python train.py --num_key_value_heads=3 --norm="layernorm" --norm_eps=1e-05 --tie_word_embeddings=true --init_std_o=0.0833 --optimizer="muon_hyperball" --warmup_steps=200 --batch_tokens=16384 --train_tokens=143000000
Each number is 128 + 24 x the weight over its row's rms, rounded and kept within 0 to 255. Layers, rows and columns count from 0. Numbers have three digits each. The size before them is the row's rms in percent of the matrix's.

# down: layer 9 MLP down (transposed), 576x96, rms 0.0959, rows 163-188, columns 0-47
# up: layer 9 MLP up, 576x96, rms 0.0963, rows 164-189, columns 0-47
down163 096:154105150144114130113114137151115127151115122144086135102167140123131124089131122139160150124140131107147165149105134144144135086120132178149148
up164 112:162147124115117141120088133126097136135166109086150101108132094109119113121102138096197114134117108086116190122102116184103165139119129119119134
down164 111:111106122100143111082155118136139144114148130127166113121094162122137115143166124149159171115129138148109108117106135106139144106165116109112103
up165 095:142099178113142125111145121107139122100108140097109176125147152089115154124153160109176119121132131132080102174148116176105107111109092089105169
down165 087:104131071150117108150110116169104151134115126166139147105167094136098086117126127107111125154115116150159129101089142100167164136132139120157121
up166 099:140160140085118127131113113111093121115099136156099128146147085129091118133117104125124083124146147153074080102118143120115112139113186133163103
down166 109:167165174132116133108152115120153076150090109110117078116114115099174106139148103124104147117111115072106111122152119121141119111119142125173133
up167 096:130160123139108134104141135130056118113130143120156128150122096175120099110131135130107150190157101141096143146073140139109124135111113137123062
down167 089:123143109126096120106129144130143117093118143136127163146152131148178138150092125127152134083109115119073123121122138118068099146166118107180120
up168 097:120140107162135131097134133153124160127158158156132123135113133139119127079115115043119154092136094116085099134095149146124131112108123173181090
down168 093:153097128139124086129165142124142114081108143149138114148176152135146107137127141161132130131097120155138160116120117132107179147134135133096173
up169 103:124080167172086129179118141119131096094113121102108144117130109117146130114152147141112139145154155135090095105119107123118101158127101152128133
down169 103:131157122138151119143140125127122128102141146111201121132117138163092148131158098144136137121128089101157121090094122130162094117117120111122162
up170 095:123115109157129152129157132112111119124147131133169145102129074161139107119144138105116118155171134093163098102145110126125184133094124122196198
down170 083:124161118094168114143144140078176109129114159151107136118120127168120115145106113135146147156107147091117124100147108141136139129151129156098115
up171 100:114118156148167148147159146119074126123141103123119152130091111114130117165175061119140134143095114080121130169126156122131107151146115092123141
down171 089:138090120095140140121129133101090136165081103131114129126121108113155128110089136104143098110115137145124092141113095123113162116138166155105132
up172 100:102174136156109133131132083141109132138141150128124137107142097137128105137118132116179126090127137125124161101180137109094125126138143131115066
down172 083:179116132108097098168156129134105137157108128132122143116113160085132128124169155102107129119097162112100138147117161112136133139103083109113155
up173 101:154117126139122156090118129139094165194130137116163121139083102105109174101105129136084072123075126130131162127124104138111138154087172126134153
down173 087:164133119184113157143122147095159122158194128125116163122166133113124146154104105111153110140106158146096074104130100142138119132129137102107109
up174 099:125116142145098149159115159124121137155087111113114119108118127094102180126130117100114119164156087100094156116123096160134096124134121130107135
down174 098:128140161127104170126136145153119114076125147143144074153115164102160098150120122145100131107113097167107135142121130139109161153106163131169130
up175 096:107107099159142140195071114110120181136115134149080139154121141140137111156144106123158090132104120137129146104078143168176114151134088099118127
down175 092:133118137114091142081109181133077112166131160133134130164125137113065134099114174137125122109123158145147133113137107135100133132115150122126119
up176 106:118162120124129146140159157105113135135120137091180134114081117131111147117139166074153168128135113111123176153107147086157104145121132107120109
down176 099:137103104069110129130200142123149160136135143119137157108141069162102072116096167127160074108150105134146140100115144120167114114102127113108124
up177 103:127148131176165140149089143163085173114099149107112132090087112143130120151138096131125153150139152133155122158155128085134124123114109107149106
down177 102:141108201136115110134150171127121118119135147142135134166101142139123118141085126140157201112151077154129159102108181134104161136140104135159105
up178 104:105123152073133153151107091113183176122122124120160135105121138141106089105135140129107103141149106126137122106171151164128161162137189173129107
down178 115:167148094138128117135148083141131156137113139122121129155130154104144119108135130118107100137124113143082145112132096125110144144097131151137166
up179 098:111130115109111119141080108108161098105130172155100133131123162133133141112136158058142138128101106153126164156136146106154104168092153146122095
down179 098:142118109131119163091101171117125151094129129105154104114119155170103153064126096099080157137095162108121131112143117113116097105147164151103154
up180 096:176177107163130125121133120113133152115162122125169117152123095132132157144102108119165114113139099124167075154104176161119151136150166165118186
down180 080:134094151120110113137143136134132130096140127100147111144147102137128117195116150123136152074178191075114109138122135144160100144121159143135135
up181 099:146146166103119122119101122143132173170136093127156133090155106115143140128113158111112108131138094093108177149149078115127076081121104111089134
down181 114:140106136140149125138176148113107082110149185145116116138145113102114146145117105190154114145101139112097132076133137168128122172151141144098122
up182 101:134130133207183140173165111169128122135124139121154136087143133152117146121127139120072105121129088117110164170134113108130104133103165114124105
down182 100:170161102098134141127117123156113091109097130119142098134074128125134133114113152166139134126145155138105156135159138137124119116136162125121144
up183 103:136127155103146178106120113119122125104137113146134141070103126124108082150123116105108132067160115107170137084114101113144143104140137135127157
down183 096:148096153104104136175148144084125190125136104134094158105175127119145174096119116132141110138080128125146126144127129143148089160118127151105140
up184 103:140148164108134139129101135123140125083105115118121128116123108097111128159129126161106138105129147150114115195130112098104164127147112185153089
down184 101:121142131136125105154145134159090144152147107094128157155159125104138167118137075114158143132118107121129113097139122140115150109115146124128146
up185 100:147142114150127142144102099148152120141108138144112086112132132119098138158147108170176123073077168120134162104138128115123132096108138131117156
down185 089:138131135114132108141127138103121154172092101114115138159119120177155097131143151097120161102145123176127101103133107126087099122069126162113146
up186 099:159091129071107187151092154119129109102154141118161149094130107150112133120148153108103121143151146117113164120117107156107127095141112144122124
down186 092:141141150123091102145134134122076155139122094153137077079112133149109110145122134123142118101135145156101170121146138163137147137166104169104176
up187 097:151146159146139112098074099124151100163161094124098121139080097115109135136088142116115137114128101146115132142129191108122107151120119150158182
down187 093:126140085124132107144129133142135106126096143115129068115112144136142158149109116136124146164092169136116147145107120102125160149130149134094075
up188 095:120174139130154161161147100108095104157098117091122130177104120117114103092090112138140143088164149098108168118142112166136138125143080113130155
down188 089:154068122095093146118140122119072126156113157128143157181133126149111099124120127145122090091116093170089125092111132122137128150150125136079094
up189 097:145123107140162117146162128161159135121135105083140140088163121139096128106141128119136136102105105084141099155140170172096143141085104134093115